Weights of a small transformer language model: untied embeddings.
Each number is 500 + 25 x the weight over its row's rms, rounded and kept within 0 to 999. Layers, rows and columns count from 0. Numbers have three digits each. The size before them is the row's rms in percent of the matrix's.

# layer 4 MLP up, 1024x448, rms 0.142, rows 985-1023, columns 0-111
107:500501508490531518466466516532492488525508478498503483518522510523499483475481484481488496472467509504517528555480488524507466471456546555484480542591478532523479498515517470479493555431499509509490499499496473523482544537501495487510457512552482475494483519486469524456503525536467450435528450475545490484492498515541531514499480493485
100:508504480492514501481486513488510540484505478545481507485486484518481495523493552533495538526493478490494475470496467476492482511491499470516442526526477532518481481503494473489519470425472515477523523482511503453460492498530474520472521487503489492550513534517486447502540489509521515517512494474478551466503475538499505485438482537463
096:470518502533465518497474485512453522506530549457472489482513507520448486496500487491425478495484463495505491510525467471508469534499520499492500505517472495494503514486452508481489485465489478507472515515535508424497495487501521496505454529470449541477501449547499507459453508513462477528558503497470506500523443526506507471454492488468
098:543528483511504517516529527460484471438515499521503506488475530467550510534474499476469503520497494519550513509515472488523445476540499507493496492500481551551513526536531533453522530514496513503538544496502518464510481494510547458544538423492527571494480547490533526495516526480481538505496544499517491488497525477505520521520473447504
099:495501460554513478481498454498526450478476549478508538539531511526495519512529469503523508541478514453536511462520524439548500495482527548472518493499481520501487507510524505503568549496496506439473488501513502456505528484525506484451477487471492533512532530479508500488515513513508530496510452485489471495449510512520495555473483513478
097:506515514510476495497454507503530491512498481489481530499510500510467528517532533479498528516480523481523475457488536525488502490490524461464527473492452477499466450533498544506524524498511496566469487491476525461511541552491486512462496487525515465496482484510459507542534519535461487477507473492485474527527456503438518536534478491523
098:507522490480492516503490485511524462438535519443446462531485507490453533487519481514489494528465488497526461502517505505464478511504509527504483505515499479486481481494499538485544493493510515463466548544507490496505505483520517481522477484526524484526470500503468514480464481494480499486521497468511475510525491546499458498469480467490
102:514513505477536476501537494506508532489496473487529472512508510482502477552523518498503523507466544470524490532470489553493515517521491504496478494479522526509494511502468511466525512490481459472499476506504528466484568464485540475534472508512543520506474416530488505485479487486484500458474485475548486510486482443518469502498489498490
100:472482515537501522488511496509465535472447495494495479482502456510510503512477506541544467518479521515500500520538482471476498507508473494540518452503489544514512514507477519508536480508479516529521514513482499503424513518523480483468488525510520516471515488516483501504493497542505463459475489509471451544516478451496495497501496491474
098:479496445519502486496503506493551484503486494509470540540521510507473536504524495451524502492503460521501498493509515514504460487468461504525477498525551510492471520463529484480502533577529470512509511487522534527513448455505506507458466537536521531468537504486492504545496482493463456495475497463523479514459471495472452518495544479514
107:543456462481521495499519513483461519486521525495509501524506509515538510510512490521466473508485502515522489473448551530489529526514521517454530499494506497550460485488496432492498511498465482509504525521476508516528499483544496475523517496494520475495489469478458454525470514514557557515513540494481476457495490518496551516502494504542
096:539501489503499510470523490474505471547562498492501532511468524534546526492525527487510485485497482493545514535461455511504485502480495514529511493514512502480438498485475472492469482474505521475476479551553523470501462511524567443531481512554509501519474477498547515500469496478512473540487489489503521491488509507484467500462488475482
100:481497517530493452478504482503509508500519484544517515525503483489510505484506540482503518436531490466541509509451473507477519488489457531472499530474530474524436477459452550532517508522502456505449507517501528482476485473452481547497471544549492502444491497513483463504554461502498521497529470502471471496475486482482477486513510519497
108:521525515483490493534483503532472511473472465524500473473521517526507501464492497462504503507495497538487516440486526478502552525477444488503477478465512498507478544475474505479511516460476508480497495480459494508499509492482502486509539530501507455480497509508520529478497497509529494475518500519508557551467498546520531529537500491492
105:530497501523493524491484528485493484541485455490491556507505558518475490536525443534461513490532497527503500557498488459481494547498524505498435490503470504504534489537455466518474506490521493526478507514516486505507506523492502487516551546461523494503470487530506491485523461504475504535479530506477484541493506493501461546500512505521
096:507503487518479471475507485456505547548485480493507478492464483488475517534549565502534518550517500518482454520517475511481450519527528497520497494524515489535516503466524519506509535549467502518524463477497565510509486535502459510523495460525492498524524476497542514496527510531520483549505505459503525484527489506482474465447522492481
109:488520492512496461522516487507532548464515503509514470503507497486480499464486487516470485473541539547470499469481470498530502491497504453482495491500511568471487525493484450482496483496481456472495524499496509464549511482510519512518553532549445460477541500477479477469501495453496494523491493507514493526466529460498506495480467477466
103:505481492494506476539488548517510469469507507551507488509463473505502545517515535513506510533546461478472488486451487516508480500517487514534512504514456526514520488541480515482523495514535492523481479512484473506510530547525482467489509487457502442437461494469462486542508484459505523519450485539456526524491494538471475497513497473489
100:515523506497490488511465513522497479477511524517527480524507529481493479504506502476508493521471487473589492525517471507496525456542493502518505513490527495498505521503447525521500497496531481489514486497503455505507553519507471461495507521511518521533511526531500473521491499525457469470498497476505524510505528499457502490491493510549
101:499495534453515496457454482558523507491516489494521468471486478520528473494538486494509518514501523431499516522509544472484463455542497563526502445504508497490542506499583488495535529501468496522482479558519512486505552517473548530507502493510526520470492492499478492497526488471464467478524504504474554500534502495508492511491520476484
103:498507469527496509499533525480539456504471503537496516540452530508546458530497517522449460475483502522499484483491527469492506488508495467497515451473501494475485490492473474459468500482522503510498504499533540482478501487484510495519486501530492503518553558477482510485512521544483488518479455483494498483495499492423529529507452503499
105:475531506488511498519519511559496471504459494533526535498510507498540506452514510473491534509474499465482491503503527517542494491517417508501491498487559540474510508498521462468496486465502515470511490516525503463501475508466480522516539519504510507521496526473519527506550517517489496491487511471522521519455481498518474523477498538524
098:526481504507523463511489514474500479521482491527466482499511512492483516490511495482520513506527492483528519508514500514527486492536484492517456488442478505494501525513499518523496514499463466490499527497496506504473469536503475461515514507512496506518514506507519504475502497495541524487478521520509514494443501493526506458505508465557
087:523477504516405472506456475480483513497515509490513453483444499494523486478505451479494516471463490484510503544493472520489549466493473541464464498474510521503548496470502498489472493511479542517493510554442501539502471527465477491504509527474481492517527469487498511498506542474519488525529460467493528540474548508513510520485469533502
093:496456512535474526488477464509526472537486528478521502483494517451514486496470537516484487529495521480516518504424491492484501523517511490481508457496511493521544469451541514482540457497502556503503524528502495491535502493486538528472526513500471534444489510513493441489500528517523480512463510445442497414508513475499466514482482487541
104:552468501526471519507479539511481507518516465492491483502535457539487494528504528516474483510490481507491490484537452471475551545520476504459469506561517491462486519506465466503538505523491498481539552472498492517539477481531499513488513481494504551527532507492507481481515477480498507513493515478509486485514487447495503495506495514497
104:553496485557472517508504552499519501506491502528506504497501502499477459534479533488572551540545501502479475509483472511493486507467524475508478492516471473513464522461515515455505497464513420509522449481485513486490506432522502481512478540543523489465517481456493534416486490469531465488520523523464504510463512507471492487469492513467
107:515480535459535481502517523472488521515481483467500476476460541523481489499504559485480535541487483513494500524491527509498531494494538470482490510503494488489447521490532508486545468482485558518471487565507505512477497458485473450515503500478482519492481527442530529499458494477471527483502514512476480513461518557548496489486507506485
100:498477525554504548510454509493515488500490482489515463496512462544550532483526547467528454475487472475477460480547488484475500522467497556503504490488508495528465482513496521511541508507448512510495486530475440535537489518570520513507488507483481519468553501488467491507510479473492541498538491490528481516473523494511484502533507499541
101:508489517505491500553513488477516501477474462525530528481477507541532499526505468539523473478487505495482509504491497532532499479486503490469514492472466534497473464497523528492445503499504532500513528530517541490533493503516471532500513498509483535543533507492504514500491523507472509528558518503478495475541556470516490525497505493466
105:470533458534504541493454516531531456514505495474494477516509506506479548474530465510484483502490468504518488464516505496470458492499443506487483482513432496477504474499531495478514473469469514498495510496530545487471506528519504489547541466466504503492487523529523516541490509510491542506484520485475489452490515496450540473493554509487
090:478504525496496498516545530493485492505485474494523522501505431500513513472527470528525496424489503478495501523504518509500467469466507513446495504506503479521472494486501523466484505489540507454523510515497528523534495493533552452460499494513506487501510477496468523523531472489493547477471522565518505474535544527507534530504472458428
100:500473588482515536493489519530519464486547485496493496501500489467522459521492503515539494459540513499483499504471452468502463493477499463514473560522471504494497484464451537503498458463504516510477483488462484516486503527503520488502451473544513550460482491522517491535447477474498510473508507446532498481530498488542497483532527515519
103:499490487472474464466522473521571479442466464496456504519462491511502469545486522511521498496514504479477498428487473507532528492540489485496484478465481558486497517499438512511521490486495510523494483512476511510482520533525523540491504484503515458531516471552487506534523488506486510484512515506457529499482519541510467542518493495516
099:473514547496461480508469483506490519508463521492503531509491497535520487481508516487493534502501489477487536458504501521475511506474488546515478507497501501474452491484492530505502449518503522508466488488501480472551498524428515525510473505513524519466519483494510502456482516514514472504502492484483506543543484531515466513504488488531
107:506540511532481455507484473485515511523449509502514529486538505524500494499509508508485478499559511474470461526514500470475519478502513470451487517484474512507488486516455508492497509477480504535503522491479475495509487507486480468508495509464514503526477526534531512447543496538503466532505516492493484513558464512460507494488500545463
107:521499472454517457473468522497478490481492460494460489479514466509487490553489508460516514460554467531516536539540501506486538490505517473460493482482545472490508510516522520504484494478459496565526476500483499520534487520508522521472537534511476514489503509501446506472512481495499497514512483525462472494453484470486463506480491520510
103:482490484488585486502432473535512509470498505480502473508483477500442546529510478519437504441520480545504474490526488493492529432510457473533470523478485492483498527495460489489501518462526531499506501525502491458503469512487513518490509482477495479553482495495508458513505562529504513532521475527440508532492541455493512524500491465506
104:509490491517481521525513510516491484537490488505519478547545510493469442498518511477526512546496501511536482465514546530492521538471475461473506500520574543528516520476512494446556424474518526496464493493497546503510458471480526485546510428506506499528486518516552515488483489478477519481501467478538515496499482493467501485492502543471
# layer 4 MLP down (transposed), 1024x448, rms 0.163, rows 985-1023, columns 0-111
102:493500511537493518463484528525477499486497518510499562511509465497483507496517510465475508468560528498521498521449507495533454487493539522506493493509506510491469523471558504495484529454474490498529550480517512512449526512463461519487488546531475440500504500494453487487475473486508461518545536468542549458504481482477487536470491485523
103:516511511512498488451514472480504541473488535503474502497496464524482507474495531540516498501526469495506499458460490438478479526480485481514534480515491504528494507539518480492494505507494529463501478469439507493487492503523513493539485486509514477504510510493469488488480550494508523516485551492495457523499509514498437472458508533483
100:512532488481468487518480444487530497536498474491490528507506514541492504546514512525476473494511486511496529491518493497526470464504486486510429527495511524547512544480480497507500523485500494492478505488530482513496528491521505473508478510480466500515522492529496451497525526498486544506486523493501494545527481473505497495532538490491
100:541510529520463496504478473505503492491501526501453519509460494476508502525499499520509538490468497503543467457498516502513489449473544482465530500490443485481554510508499488531488523495498491473462526508485488520491511501525462466517519475498528484509553527554481489491524530497511511516507542491491517523470495556480427535499508516470
101:496465467473452498493472487506522482487483489545470521517563519520484490481446516494495499538503523472450496468489519485531492498514511530480535498518534472554497516532464518480510499484502456489519536522472501530544509503472504499445507488485443493478531525514513471460493512505513508495554497480447496515511485534480500509464515497464
099:518504549522468500535481496491508481484506531464540488516493518485473514500504504450517519499521485455527502480459523510481506491477489516510480477532478512511484476479541475541549514512498504564464522514471500521510516502466501488506526527515487498499502522491495511557491483537475505479457441526458521527524527499556516521515471529479
098:497454467515542528513550525493504479479501527494503510534492483541490499475458503510515484492513495515473521517503527519512518512473503519513517464503546504472534527476477519524485536501488533521484524489514492522505525493475485499526506469506484526532457530537559538496495496524483516523433530527512487517459516506495515494495503500500
102:504502534495471471502507493508503520486525509506527479506493479469490510506458512537518526457446489496510491502481454553482494526521499526485503476517472484501521505493439518492511481491492466497532525502521515489505514456473474492456493491502518479518474518521519487448494518442473451476526488515513520511483504518479523467486466546549
094:483508519458497511488550483465523475484487509492478539516489536501492507474503503507508519517514474521486501520567488504466493491504512512565462483498507468456525510486407493502464523509466524494504502485476513494488488512450484502516483520502545451521482500558448513508471494519478486493534471472489535493490485478507484515495536514501
101:544514486515516443501513498517538516532452465503450504492502516496514514481499476495540520486503479502485472481493470481516495500497467513465530513469549509532503500488450518481511483497499484493504490496461441493489541512494532466528510499520542473532514518488481490507537462521477541469480479472493480515530474503464505494503489454484
101:512505488505500452438502509461493486500500519460489482522535506464498513512513488499468508486467480506502488483512514476476555498460514503447529530531474513499502509554480424470538503483504513511478510516464516522511463505518498490534537494532467531538495510479489495499460508476520521515542497530476497490570487527528522519509476539509
100:486509453529492521480496460516504466468495488499510517523550512523513506527546510465487539476500523534515523534461498503532463522534474477488500505494480503492523529483555498493494534546421485511524488538536483483503549501500519508470528511540511505552521496492485490525458507505484483504514461464525482495511502533504497513525524448500
098:521469502519490526504507495521504506459492514519513516505503521473468483488478494534522512507508531474491462516543521498549539527524548518500527473482489544513472507506479483497520510530508491500428494557478476514520541458524499529473474485470503483514486477477484493531479484495511521491472438476494526509508503519532504528463512517492
104:497512530469514459507523519514503509482535483518516466521510486520536475498522465486473573509510488440501510484493535490484490499544513527480481472515491492528515539541546480514510507504510441511511484495446517487478491482496527503548503476498529489510515493518501492469497521484467472483459503521515487496483461523470522476487511486524
102:496486533472493492452531508502524527529499512499507508521512472493518496494506510515487542477527488487499483490516525443531536484471496521516480519478503509505531520522563446469457502492524529505488482497492470528548491509513488442504471517484486465492485569567500492450513490498504458502505472480498495512472510476491471529508496527543
092:514501498503495524541511521507541492498533519512533463494500509491503526514473549513507505441470490513479518482498546519507510493459516527472477513481495484514494497502508514522493509500479506525508420463485471516512519473520490489516507469435508516508518524459476538516477494491523479480479518497528497496489492546469486495529460476470
109:541488481570514491531505505504501509524499500478523508447514529534542502514518461502488513466494535511493498488512463514502502499476483501498545510485534540495541493483488474455537499519470485549479515521453531490560459479499493530477525554518470497473542515459504473508485494499480482535500511507529471488481500509495531463489507481508
106:510460494456540483474493508515522535507502468505456493523501502443490505522446479489469485476533465478503434449500526512486512507534509495500466517491501463487475478502552520490506515494509505448479483517488486510480495455513494489504513514478529491521532513551538528518483539499509553522545539515509474519533464469504498522512479520483
098:499506467498510519482513467521520539469493542506500492489520538478453505520543541436511531544497513516490488518477502477537492517517545526499463540493549476460489536497503449554521515496477457562487450502477506507495449528493505522503503455510532542525491516486502557511496494476543474505491521477510505526481524524516535482474519493525
102:492513521494479484533479488511522511527490498501512561502524437467510512518479456550531491505457552524539490502489538508493478508503514495513525542538534421529506509497548451482506490492506450484513531489503480495530530505498508494495513502472508530518539478498489521492555540518480468512489495476483505508519505534487519524491504497534
101:487516504488505498467567505514535515486503535515549507501537517510540521531501552512531503532507478504490505459500542486507492449524460515549489455505521483514480532500487465496464495479499485526466521497500459472486516480472515500545494505495488529509500502485484469483495517519489511489484476516487501513522520480466540530533483505450
101:457502510484523508521443520526501466496522497485482487442487517455481521487517491483522478516518513572513544498522477508484484524486510519541519460497549480487436491471494521485532493483506486497488583486537548519481490511496526499527481508460499493474490518447508507489522496527512496489484481489470478514523485520510502503498512500527
098:485494520471501521519493540548492486484504485493508551500536535505478509517526477488545504467463466521512518520520530499491478469484520498500478495474513523593514528455493475515490486481532500470499455496517501536531516516515449450497486513526475519506546513489489477488482462491490486538459482507511478460496511501478519502521521545513
092:529483513475461557513510476516539476524528520508459465473509508513483501508512495498494447543497468505507487494489508500451513508521466489469513498516502518497480484460524510486535523501526500513516483493525459537490512499504517497497522493502498495463503499489493513522510462529493497508516491509483521520511513478479518485489475499499
093:549507511500493502534512508531492486474497479556504547513529501502467491487477495504462543532531520497529516455493510508498511490457515512480516501503483490469492500501503476500481513490518523504523505579529520560507459478515484499476519466468497478507477492520516468484475508530480535464476478496467471497523479500494462536501517538546
093:518491494496471479516477552501501499519529440470525517515551476502489494482510508524517499509496484479474469504501479496469517489512515534443459495476480517508490533510445484498476494494509506504498482463489538504456547524545511498499495482514541494492538509473510541503527498475448479536489537529495546510505503500513509503572501481514
101:557549525561483476529518502516489482521491475495506451533547518485547518483498514521511485466589541473447511491512489532413489486462553505505508536526504507487505530515541455505462506467529457535556487496525508502480528479478494513519526452547552506488512491525477516502508511488495459510489465517511479477459501479483505508463473534505
108:493484509452475496487523482503508447484506496445543503451500536528460486475498497489478469479526495488488478493499502526505520503535527477490462501492498517495492471503511516496467474479530512529472501471510517541486482466519504501480482546461523490473518518491543511462502467501514501516562518480494475467503489533513491490507497490482
097:482505498518540513519532494517503466522501445502474499488554543478515526492529476502502474508513516472518475509479409492470518555537570527444521507501532570511474440494573492485520472506495477505555498503512529484494492472513469513489520493501500526531511487471528485506491508500510529481491506479511529522503485526487501517508468530547
101:477474490533500460503526494484517473481491502523532465507499487486506491509547503566433511473560492473508459501534501503496505481464487468521502493460464484491487441477533508513489462509508543500523548520498517498529513487517522513493469465509502462498475514466507517476474520509500503507527471520447530522457499488462548501479452459494
104:533512458484522495505506490539494512466481462528461514494546502500507490529507511515502488510525535501501476486523524535519480497516484524476538507498538463535510513506512552473522443487452495519508473499532507515501525496521507490539485481529555516520528507499520470478463536491502510527508508506484502495497498473496484493468489486505
090:478480500504526501421548482512502536479530515479525473480534502518477500509484493515498520485535491497475485483497494516499481500520517504548483516528499505508471471510473477485516465464481514476542500515510511570477511483516492530512488517489464531489513512502468478489571484467484510520510511475483554523465494496516490527525539511429
099:508479510492513530507504513522489522524507544519493498468557484555483479500471555484499512511537482508525471523483465445501465500512520509492466518524505486521495471496524520481491481485500503498512481497502507518469446553517477449507515448473497517490525462479538494494511518488488478519510511528463512469480502464504476518468504515510
098:479486469493537500465543508502473522475509514498497478517495481502489504509486491478504498483535535478530485491485514525452472533532453489512519528483515519504488493520455523492508534454525501493500531540513526503493485524512523512525505529494490510509497471499498468475493486509489456468492512515475521462487516496498473484537514524507
097:473481554510474514504496485495498514502518485504509501538540471467505482473516543553522463484481493469522481504474518480495518486493497525494495511497521514535513506510524465480528483488520488542514469515447486490506483529534509489479545504508504494501540479507443512509490480503455509478521480444475444533455456474511440487539505500518
104:514515532527522508544488502551470510481524508524502514519522510538477489534502512509496520497519527476496466493519510505461521521510497510546461491478485487513514452475441485457520492498539551511495519489502541502493537502497480476433513559474486457475507468522505474512511472492502536489507521488506487542505489482459507534497484535470
109:516499524506512450550523461479516497489489541522491492503526495495501501488462501567516493486484477512476506492463519501488529464473485483477492479494511427569497496497437483488489477511504499482542526476515498516495487502535568510485537476491563469491463515517447504498519484479510495567499492531488481491474466508469516525490486520501
103:460511499498498496472497474547442529501529496480508472487475522488508518513560517471460535508528467487487473451483479543496507506458548495476513522487515466514504503492523552512494511481503508489524471502495451452495478496517510438494491535516490504473483463494512486530444521513483498499538526519517461495505526494544520470531489472477
102:530536523483536531516500481456466513495490510535538526490534466497558463529511503529542500483526501530509517478506502537501478514479467501499536528497447499461528455486509464497511500464490499477506437477497544490501511472500529512489509517488517549489496478477508501511450510469491540485516479505498515499508516502504491492498530538486
# layer 4 MLP gate, 1024x448, rms 0.136, rows 986-1023, columns 0-111
103:492476513479479466511503464530477479504496459482507501462496474533453507537486523453499517501505501458526497500478543527532505514450530507508497492507514493545518466503467557493461516493453462480508503495512491480525517475486483508516489475533511536469538464457549484473479490520542530492505490507460526516527494449507531516530457488511
101:540515482511491479484491487440473470571523482502454532498484505528521502504447499523511522457487506508507513483462471461494471486479531481493485511543483495514488496505488509544488504474517493510491468512488493479481466469483512527521517520477512493505456502545468526484490533517516503540533510511447527520521481545504526533495528533517
102:493517504462541544518514431443548508465534492526503527502508497513499443511534553476480503486484504494442511506499488534487484493472523527519503508498525480513470465498523521494472548517522485474531484481487499528510508534499550468504448505495498492520486550502481500466506457498518485506457488477489481503480539478470517500532504522495
100:471480518537536481555514503520475497482527503484474522545509519515495479529507439498541483517502483503498510440508534514530484520511499540488449492530478506477495466508531496482508496513518516508507533515471479523500522467476530477529479505470495437510524458531499493467518499478509550461492520500516470525475484496485487502495475511560
101:490437512525512465536467465485494504510512492465520504481455471508530493448503494476498538508498470521543459526509463504443493504484476487496517500457475495506491500499498502542544522524523481503512508476498533476505528490482485568522499506518509479464525526501441486467422522472502497534503490512495507502504486497485502482530479531521
099:508467507528496484520494522526536453523495546501520496451512527453508530526463521491493496512457499499509487507488505492496548489501501494519481490476517523488511512551473485482524523527522472550502465539495509471531490488514520515492501496476496523518531518465491555523477471438511496476497466483474511507499495493500450491494505493487
105:511546470490473504463554487486476492481483485527453489518510510480516502504510490495518453512476446525516509501513504528567530484507474497489456520480499517497494483503470520492527501533471514546485486532570482435507517529498528519462487553502552515506495475485526531463544521483489516526469501489520502546520456531464487525554480516487
102:531487486551472485469517473537481498489492536497494505513482492475518548503507511477486524485517516477453446504479457507523510498478479488517496512542453547481515526512559520506482516513515452475487475498489527482519520461491448493486475477459508507535535512501492515563458485542461475550500546470478527507504494502507493529485489512535
101:474523464454464502498496468494477471448514503497533546495501530502528561468528471507525504498510477491502475514488539498520458477498493511533457549519539497489496515485509492488503513480542496498531420534480481440494476467539484501528506527510483552463464465541486517487468485495537486515471475475502494498482515522501485518536488481490
109:464515492489511519510455497488503504560480473469444502476510534492515478491491488511522458499490497451499492510566482497480493505506526522508510558499487476491496498494466490540571536458517481494508471505507483532482552445526473508507515509508529448484461479485513513451532505439492534524475524534526522486462532462506505494494463473453
094:503478523518519519537486472521534490465492489467483491524496458475530496508451519494480514504516507521518558515474516551490489465513500539506465529468479490505510494483531503517512523501552484497512536494509499480487462508555422512488489512478472539539516493508469482499504483535483495491502503480514467524496466525478498508507459494501
097:486461509512505502525508483496491484487488521503533537505475527516485491478456542520502525480500485510511530475544530467476486471507526506474500483500472489463525475466489503531529505514451498449498512516502479477502524457460509478527506515498472520507516528507491469497487460474520517491471514486487477511474528485516495477493533504483
108:529506519496468504507470456478481507491470486522515484499527463535486499492525468478517531512533555525487486488491492493494519465509488516521477521489534456494555528496564503542498481472541485460522484491507531513452450492497531486514508481503499492487489459490505533485485509504475489524526467538534534519508554514492498498504552487494
107:502526492516463516526493479521484503507435504475503517491475501502561522500488453486501492510476521493500542478533478505492514475504451476496482498486518520495509549541504486496501493506531511481504501499499479515480517511512448440464497519502515504524437490482518518489471511549487509496451494472459482474506522451495537536514487520482
097:543491515511501512472505520483502444504502481454540524482488468467513506522461511519492513509462520497482467469494467462478487485499537484495495526458517475513464512452521458487539466541488469481481442469495500514505496453503518509471515499540469451496484519530476492486500474476501506511504518518496543478475495510457503494502469507465
106:515541527551460529529494458505514474529544507542461486547502464516504522482509475530519502489536531525507501468522474517500484520448466482486482516508500483516512449486479518497503545482491476438500467500483520519503500512496519496488487441489447464486527485456509493527493528443489541519488505482495502506513541482494524494508512550480
099:502501527515531511471508484508461539523492551474478508533476469490492519500514525517464482463540465492463464439439505456478486468505535464477519530469507475562531516529533537503516487555504508469563496498487491439512474494501507499490489515531477485493494528525516525496480489530459480510514519480498473521543483482487503517515541493492
102:498466552510501462463497491523503523506487506498525519515473501509527537504513482471514499500488518491520516534471507488465482502511474480502478513472533526503492516503509476495497505498521492490477498489495473515535521503494504474496475531495504507545481514491547548520515464506463498543482519533461504533506481481446488516466467493501
107:518505517493480493480482509487506495483477527486498486496461506495510543500484524498468537497485475498445505510487489470486503481506486495523469541444477497497498499521486493493479475505496535497434498498468503509485552461482486515533483494485514473507451515481518498521461494494494498515493524527527496480466527489498499506506476474506
102:519518510500420533518509476499500485495502474526506563477467534517529496534510502464467440530499543525544486458472493467513471535512533523520517465492519506494512518489481503514484459511474512497502506486500497505516496501477496517430458495478455468551512496498503505486524509492488512493512477485492486507514481484508476508518471528486
102:491523536468472484511465495526522536475494470519513510511513537490526508483478480462466538486540491489506487518451500502497480525560474519494562538504499529476538490497530475500521540495531535491494487523476467436533510501523473500502525485474503490489507533465471502481541489496493515490524504527518551478480544508519503488496483494551
097:509509497475482440477499475493429488494522464520527523498526556535495543533503501490519513503514497489515493509557508500477520498523496501458487495487505478555517504524469477534492543464508506510504497557515502460513507520480457489476483510502516534481522469476503506522508476460471538544528468483465516474507514516540486517523478482482
092:514479468484529540503535486534514498492497472504514449512482525493489499521512518505477480511507504468491522488492441476535568479514517521511497486505525512490533497520485527533487496471497522495462511483517517524469495532486450499500537476514473502537509537491476527525511475507523523494444474520517481494484547537508483470525527493562
094:536499515525520488514548518506524542545473501486506532490545506501491479499508530555513523534521505480495494523470481464535539505494479502525506530487492548505544472490500534487533480491460533441496542482512469519462533535517528452479480543513506507483516504506510485493479455494463498514505500493475506532500481479419531421486520472525
102:475507523548502473461439488544478459516470505479484499506494545469520472535473508524501484490461462473496509476479499510562468520532450511467514527502528478511536496453469484473479464488524482515520481458488511448502492503465518496504497516494525481505502517438508502516492489468513507512543517494495534545520482478472525448485466525520
100:502535524514489516504502458502467497489505498502522494512491509537508467497493514497509495494538512533513496514495495502454490527478574532520501505525475522537515508527511556546515491493491526511485471487491483492499494490536496483476507490545530501518483527510518495509448466525494471506456499512529500541484507464477491484496525508487
110:543537484503507528528542503488503488464482482501510490486535506483499518478478529504503504511529530517513516495527504476501476501464541541512520540543504505540518470522435466502481551509507459484556502494472467481522533463486476487479494524511496490530501495523508471540480447481506479510477493491560515497514505490459483481508538493545
099:493477520517506482517491506484495483513546512467476488442498493493531472523516532528563492467504483499516467528489504482475487497484535525512494491509525539477506482472505495535471461566499495519448502503481538478480480500527524515576493499498537513462526496503512535509529519488517486485489547534500510514504543504460523505527482499539
101:514476487488546520490475483458504502496480466494535497442455502495494482453504491484489558465497470469539472509549530471536504475484520526455485474500521496532525554483528515475482533494541505520505505513470478511483532472476493472528437525527524470530537550496492515486484493504507519485504476527488536552476552474492498455466470515497
109:522494498512534439505496491490502558526481532491538523427458505497523506495521506482461481500500468538530492482479497457513551500511517513525498493525559494494500506507518496533490489468497511453497519471499444493518483541507513519508491469498491557532495497520465496550483503504514521488551504534493494531503493526500498526496507485533
089:454477485488517486480520514517513538478512465514515468519478481495526447467476466480483497439503473503515521510532503486471471498531509485487485510525503520480494487517507486475520516497524475463518526516541516520529494448474495514532518520498513534499500500460501472524545522498535509519486516504532497469507520512514507514502501480477
096:540511564529481484557498472469472504490478453498494526488525510489470492479528514556485515473509509521457545502492489519499507478501500485521492506498509475503542514469505498524506498519486538530526534495495488537523468474497508480524503477527506512514512503479477467472488477488531512488501518482487495502487516493485478497507497519512
102:477472550479506496530503526511489500493505503473514478479488506483533519504481494467528527550475532508525523490453579444546520518513514490493480465530512487523519524545495500495502449497533513498499505498506481520484472505482550477490540464481529487505441505521544486502478530506521518493571473516468513524497503512515499478450539496505
099:516472482463460472508530483498483509503425532472511494494488443508519484522513499481489493478504462541488549522499508477515482486475521538497499522504481546473467503525511473492458497497510519540493503532555476526458496506481497505518468508500479495483497460470472528486470520525532516477477492510544523472524482511503518450498501494480
100:512488523531500510488539489491490501527487509493547505520486505495505525552501452550505484551497547540506470469523499499519550531466495477510521503496490496465463488471496506516473522514508516483500511477513507460500490500507478530487539485515514467479492490495485487562518527504486472473488514524514469562543496499463511534510485503446
106:489507516503515495539542468515505467511506483497542501514479474513494500497486483521452508469482511463480499510532497464490509504495500475493471512436510495502504525490502467521517490494503502488473519477468493492536508486484462493475455475526458456521502482475522525496536498492546484497431490492499496504512521478523489514539541481475
105:473562529505493490549482526513509479550476504499501480485504455508543485495512514497549510547520495490498554520499515534520456522503457513548517506499504526518486519477567472500502478531505494489491513445473506544492513479526484497471528486520484503508509509519499557509504486484482485496500486490549473481532478541510483522455509487519
105:503540516536506447536525498478494542532479474452526552529506538483488481510454458480470544519533511471499487506475484456477483483496521470463474491444531514491485511500516484476527488463493456484475524495484485564495500489485495460490495491476429458517538529526515542470463454489514482501523516523439505533516516531443527484480468487538